config.yaml
num_key_value_heads: 4
intermediate_size: 256
norm: "layernorm"
attn_scale: 0.177
bias: "none"
init_std_o: 0.0
beta1: 0.95
schedule: "wsd"
final_lr_fraction: 0.05
doc_mask: true
max_steps: 6180
Each number is 500 + 25 x the weight over its row's rms, rounded and kept within 0 to 999. Layers, rows and columns count from 0. Numbers have three digits each. The size before them is the row's rms in percent of the matrix's.

# down: layer 10 MLP down (transposed), 256x128, rms 0.274, rows 48-72, columns 0-127
# up: layer 10 MLP up, 256x128, rms 0.25, rows 49-72, columns 0-127
down48 108:501476510496515509495505514525488497516478506555513440511500512501479546468515481483537493494480521478480497495445510512441570466531478517459518492526477509480495500481468480482528526503480520546531490496472493503500522473526477503541489453479497470491495499495503481521515463517520511504525533466498453530482520551515472585499496525465491532507502517481512509498500483488542498512479
up49 089:494531473461520469520471503505493515462519543511495502482520487448508462460513497520513477495504494543473509508526451507497477529469520475494471510495524486482500520513533532525479476520457519477536509515555560465498504520489481474472555497491514510511503467474506573486496522541497473472529474491500504501486512476475494503466489537474513447515538486516495478471481481488462512516534
down49 091:480472541466449500539540500494468522480465489485492543503485469511553512467477543450485516497486511540494480512490481502512512482484511485501509537494471537510506494454474462502505538552515499503517503443478469521507455463497551490517501536462504492496440512488481457491519493560505503489499505485516462469471504499505490515520491475520502502503517497455494512499516513471528501460477
up50 101:492491512484466538525513474520511502493491464483509508463468533498469547530484497498489514502477477535523511465469469461529534500504518480488510511496474491487460504488488498521525502491545508447458512510469506482483439495502495500450530496498532508479469478484480489507460476484485573532497477473544550494491516487537528464529524443500491516507519494503495510524517507497432491502529
down50 083:516488519473512510448561507496493503466476496473491495463502490456508522518515484492525504522517532457522463524506559482500488505458494508484534449517521533530486495493523514475536469534522489540524524506506473468484509495569491520533482497470485506474480471482481475457488513551501516500498518489502479499478497466476515515473495488497547484523505521475505492499444455490558467500499
up51 106:491544484470508506483483498480518505484562502499491496526517507492472543462529502490495507477491471501483505477499456545511528561512511508498535510466475519530480465443509537487491504511526468474522496490461516518519531515491502523487517457564493545456510511492480513506482505497478488525489449520494530486478508495488534461534534525492477448486512471514509523448480519491549499521508
down51 106:478512477513496562479506492498530503471474485474534525499537500505515459505489497524475493530488476524534490517492531502521529476502488506518517479482489473492473544511491506484503438513495515494455496503532510541469511510517505513477555527470509533504530496508488467498470511476456505487549478513552468483507480490477504493455456510505525518435535496454508500522511458455501456477468
up52 108:487489452463515508530432510542474517526517555510493517528493482516480516538530553479481435534516471520501474530518510525484513507513500495473528527480445486524516525506483506507526480486530491493467515482492490491493493516494486508413534505451493505493498486509473491470490493495514514517510508484540496507491450507507522459478496483509540491508514460501502487488462472500510508561518
down52 097:474492519511474480539528509498521451475512511505489550506495531460497499489505494463509412456529515492491514521500512501488476504546510487495511495537470500495494532535459529497480469545516500501496475541495505477496526483480498519449531489534524467514526502489477482450482480491527510488522486475559511532523464505483495464509492496493449485546501508501520510487443473514516502490544
up53 097:499520539472465470490503482470498508499520500492496470512511462512516482560507511539520493537484480527537516499495461500497489492530532508553501505493471513540502477484520490510502491430514490488480503488495561469471514509483474530491554514521542480468513484525488498441467494500492503488449514479479533519524531500546486526475446532496473469468511486521480487498545494509479485542493
down53 085:512461431541521538468518474524533505481483479480533496508499512469472507472504458553529517484529457449475499502514499481489538490521450512484485452516502513493485485525506501488464508540529537518506482517486461487515513471483510502505479476519497502500471545526509519495525498535485527524530515484487490503496485495450509493504528448490540502545496501469521549511483509479506463450503
up54 100:505483502469552523536469489512512481527467512543501511527494464465517504506529514501489498525462521541494534549542534520488523456548479493520482469498460454508470509481457515486508481543540515498509522463489487521497497468490450486482529507502515511523507561536532472498503480462549505491500546493515446486523521474507525477492511506508515493479479456500510502512520484513480520523503
down54 115:488518508463504483497477499502495507518493556468487498520506463511488522500438553497529502524493490532454576505518533486477446517483483523508526472474518504476480499477508538505512529475531487536470533497467500538491538537472533485506555513466510490488483500539467503512515506473551478489483529517543515506520462505512467498510479503498513477495478491522522468450521501475482490480492
up55 101:488520495520502495503474475480488513518492493551488499558485482528529499479472515481491465496528497486481488493479471511539502519512492524435467524512478497495519500476508477444481529509496511491532496510540496512480472516501498466497522488543515516528492503537467474512499462492543509519425533473540480521530489515524480465492507463533545538567541493491490496477476504504502520551524
down55 097:494451524499536475548467529490475482487450484494495541498520512487502498495497527466488461477515494477487520450553532524514541456475487550526511509462471514469489527525498534457501518505509511502527509496509502482479481495516484511535454513471474541473485468487487537535502496469492538515506494464488482500486492511455492523495489503524554472502524516440500495507512508485502536530455
up56 108:502485499490483477510500463463450502504493521497483462546524500444512504550516511487518479523498491457505500487479451509501514525500498531440466471495515479492516533446506477500522499487481465528503482448512509500522521501534493484518503463518496503501454513525483505532525514482549472513483497517434497498491490521500515518487552546471554518516433509508519499484508519481515504539503
down56 117:492476486465459496514511485484483510469483519530442499497525546520496476517530504489523526509506486538499534500499533511479539485480479512500500491512501521471482500477530519474510507517454488460481496469522493439448489513485526540529532535517492506488534501495504489444517494460537511546482485489463508471535495482504479530539487492456472450505485500508520476510440478497513446469490
up57 094:506533503530493512500469523495517483491460496511542465531460511515540539503500469489497505495499479549496491481502489543485477479499503519457506490512438526507510510488467559497514500478470485476520544494500489495469464514486522460537549484526527460504440542509508523514489498490515468541495473535511460509519530528470518526481515520503495519475515509510510510506450539468490545519467
down57 093:513480510513529465549515519535489527543518534470503534526487516465489534529489535501450478480521496497515525488479525505472513548462468517533498510513498466495517551488497522456526511505490481534485528518519461453483470513492538525484494483496503530486478493494486462477471502458535519488505541466500479521514458521484549519483466458528510515502515521520479466506538505490496466488541
up58 106:497527518464474458535520465519499508486465513489505528551494520501518477513481480466514419480524496533492537553493524492511488500503481481489520513486422501482506516525480474521514498494496534507513468477487477528502506507524504476489495519487528498542486503557517509470484506503530511444467476560526484511536502502502485478537501497491513503468529484485541503508456541531518500469526
down58 102:512503489469511504496499470520504483554486511489489574475497496507470508507499482474506494488512507516504499475501493481523505453518517510502483495516472507507528476502475523477453482463492434512494458494477467515520442539518513586496531493491484510527490501509513524496470505529522500515509514446517517484481463516460486540486487517466490427541519458504494473461494485491482528513484
up59 106:496506513518476531489487526494514527481462532524514513475469493493486518562521502524533507491521507505536520512502457487472460483464494485467506503502501549470439502482527516485523454494508508491500560456574494457488489499499485521517519521541513496488497499485477492490458448484448510499498485455488491481515460525540480508515461514479489473514503528523533518489517453500476509510519
down59 095:494503490472493497423522514544500449519451487468513496471489495506494506506473529578490505495537460448520506525531489513455518526494526511508444501557471495512545500529476489500496509462499528489501495469484511488515508484486517535492526522502478506509482495490544526508518472491494485484501491454494518463539452484513484528520490472498484504485484501501516512516517554504455464508485
up60 108:522526523523519487510494545468466521548450507537507478534501523492469499514519471489505530533533472531513520492507513544504491474478475522521496491520522465463491503506499474547498484531489528496500502467468533477464495511502495503500507512463482458480528493489521445493520474511511507514546508559492497421517477535482505488504464462498495501517500511467453483525500508538510539467475
down60 104:476494519490455480518511508511497462527475479519445492487493487503486471462513480494480513453518519537509545523470486488482494462493514495535508447488486497513511448466469535495463532527494532535506549482506521497461465539469530487483523510480520521519514524527476464511455524493534519467490505472500500452524500516494526443456494484512512506532469528460482519489529512497498516473508
up61 100:497472511483457483481501482519493483510479507503482498428530485472520495503481529520481507486499494503501498464526541493553519549506477525495480468476483468520505484514523513510502530516509469516497501500494465516491447536496498458490463486446482531476488510567530474487540512513519503494478521511524489461485524471450480498518518518505507520517496497439487562501459494452507503511551
down61 089:472529475471478488505496497489517502508502492535486525561535515447497561472470490482458468473519479514502464533507451536511491483454468502488504548471527505493435513491508453499512464491471526460499540488521502500518511472512446541494457489516494476563529520479495481500512476506510478482487503505516517516475523501524476486496511489518510494513473495532462485496478497508478462500470
up62 092:508481514497510535478495539497487502515493477494516514447485500495509473526480519455518525502467524477508531498464449520510558448475484523505522530557545507470492488485501485490496519469522496447521541467500528524501510492539505512473521509542460528502561510512485495527508499511492488493475500420501505480505483525496495500503489477530505458481455442495498530504518525487501519513527
down62 103:549516497505461462531535487502530506513516487502494461491497505549536471475520474491475491536472523508486491503473507496493473521520503479467466440507511496558518524512490536474451499486458519519495488569501512485512483532476497477484490504514536470474482527505500477466481479433539472485487486494534458505501489465492494497533516507482489485502532538512484441479510524487526479489468
up63 095:489481450509538474458541480498510473500482522480505501494500480476493484549498530534518507473528529463504534462451502506511569492503485498505493509464520440529557512489513546496496484504464510484489506499511503508526507481498547499488487489501503459518501513550515490474453447528495522489516544528485492488510515508512533529507488507493493482516539499464489513442480515495474488561512
down63 091:494505496508503502515472506539460495536494545514515495448464522428498510485463474458521475543502519504449493498506487516491481532472491523527498488500480503550483535496450454496492484536564491493484512536494469514467481502505476510536483521519484494522454510482500491500511529511493455486490527494486499515509505486541519524489509507482485522514451481488466523539549510515504525494441
up64 100:503508557470523488532542516504480513509488506501493468571493487487505506497500543486491556502538518491464469533515515475518488480513502491517485447469529535468493488503512518452511455496512543525547511473515499506505506479519483477470526501474494535497482455463504510467477469500435507518501505494507458499542497489456521503497517530456510473513506507507530480493481552510485478537479
down64 111:505476479520523524467543517545451531457476520496474439501491526509488459487510530492513514475499478497496562477515509551528496494476499524504538459442504487516537518467481527471459487463517486560472475497477533489519519470531505493507501517494504529465483512501487466515533497491506524501516525510473524517476467522490539525482550532478519473490507467488499495517509483500472492528503
up65 090:477511498467538508517536495529555483491510501520504505501504525542483497490537484479514469527513464485510502492503514534492513459498520469526476472516433527456455532484465476511514463467490512507493516483466481492452509531482481486478525466514523524474521550509513517466482523481517489490508492500528513491507483440524525499483463475553523500538543454484524499474473539487505524527505
down65 077:507533538489520489483474516510477528485493524502515521526492531486517485511478486528538514519448530512495519472491525493521473521479495520506486486463438479515510525559483481470496547475549542472525493519542494488524535439468472521507526490489494471499540486507505480504482503510477503500536496546496505572476497509518474544511546470494507508496489518497497466553515516530485466492495
up66 104:558507505537492464466492501532484497537485512499500519498450448481533518530485480533493524485548491460502492516521480496502456513514505489482542462469486464486475486542484501545502513522549504518539523502501497497488477506469510525507512496495490463465480440518493520479476497506498532514451487477429498477485456492529535510490490485528485497479543493501486493535459480481469523492507
down66 103:523483469517498481498489488503543471462506514463475494521517556514528482536501510469488485432527502475498483468500507520518479540472473492516441491503491518480518498480521525543523538485495525499489500516503496482470486526482466522521527516553496520483447412511434485550520498479506514530497497515483529530479472500509507518499457479489482501510514486490456480502526487503499500517488
up67 122:491508510498533551496461518508510537532529459498506460497466441517466486462522476528520504504494491497505531535481480464515501527497485521508520505480499523496478477485512510496482526525468478521514512501511484528540480515490481512488516517447470458439519489524483501480478512519460431531480486489475515512485493535518524422504499510540484471445491492483493539507466497491532494518503
down67 133:496529512473555531497498498524481487514513505462492471501507543491468465474500501564489485512504532495550531513488476458553503505509484495462506507522492514495527480485487508522485551483474463520460488521514499528505512530505496551515462434475487546525530544518512505500464524504468484556499519481481498469482537481508474472503515479518487525508521488495513462509492481472454480519528
up68 092:490506543453520508468541497542479468529467499507528491470512533465502494472491454515544522507481485521459505487486471481485535497511484514497472498450474490515478481507527491491504527509494486518516523540473511526534493527463450537491525512501468463502464541509476492466471479506541508556498505505512484496505560516487538520497491485503464520480505485529517526489491522524432507466519
down68 098:483473485497502487533479528457510525511583485475526503488504464558488529520459526506480493493563508473527531518508501542529468519489539475549518502490522493480518488473499484455507477511486513458515486530555505472481494510521487496503468502508490503506514485541511515531503486463488473462498524541519511490538482472509457487503480514516510477521498482424505508524495516511493512463496
up69 104:488514508547511505512497471482494523516490521505500442478475491513513489499501511479525499488475489501504509469489521504487543530495483538483506490458519507447510487516516508493519482458495512568453509506514532482467494528555503527477495519497501480478478513487474502487498489518522510414460493526500585467503522511454514513487518473519481497477482467503516529504500516495483462471566
down69 106:506513466450492510481532507513484477467479486448523469512479521540537507483531534536498480449502535515482450498511441533510459529468502457488489521522482466485533519517490487522501486479502545514508520522465479472496543522501549543515462478529484502511514495507504503507493469469505490538532481527514507506478491485512540544506480498518526519536509476541482519501518492529470505513463
up70 095:480506492486540526525465467477497481553496444524473567489494496526470522471469493480495525504501510486498502500486474495545537532487478451485468499462520515536503520499498463478532497500483532492468515499517496505495488535519488471494505460542534484510441449506515531478485461507541495510507515519494536536537519522492477456529496521510515447496505483492510468510476472473502530477494
down70 088:529504511491452465505536540505513466517504505504509500501489503539496516508477475530494453482527490472548540485536490444509450492521514448537482496496512510521475477513487489498473483545528536513492508524490433469515502538476518514518501484464511502460513456475479510518512480476506519471529522535472528532481550545489515530475519458517462483488494464491505522493469506511508488508520
up71 093:468517505515436532478477493506510533477479497485503439485539504500564504479480479459494508493495483537533504501549534489455537520521484536549496515517480508505488521513490480535519522483578495508528528522468525516508492519487485546531468498513497515497505507501501474495489512504490529480474506465441498514498492499517513539483481540523497515485501453520536507492513505534474463462487
down71 091:531506509448512511532471541487486465540516495517505496502443527530506490559510525507524530538534505490500492453486504477514507522522496443475540486510458520515528510507488509564489431471506487491540499500510467511510511525500497514510514482492488479457519485534490460475508481515493514485480490586484504488494497511506456499480509465480505505501457531520512487522505517469479523496509
up72 118:488522494462542490519455514526531534526487533461494520494515490477509420526500504514517454473552472490494497502511479491517498490508468499553480551491529500516524517465490505530490548476505540515503506483480501480484537547512475534564492455511499541481510495504491521489469511518525514513482471519472526524465522483478485485529496497471527524468538516462523483502491491510485480525510
down72 120:504517501476503518518484480506468506472455550442510474476513498502512477491495499551494464470540526465506514512498471480537456483499486527528507565488546494505507497517476486511444525486496498548470531466469507466532518526532511508550498481465467505494498526518486493488488503524497463509475487514501492521467564487535512452541496520517481513498534498488480530514496510510481453498506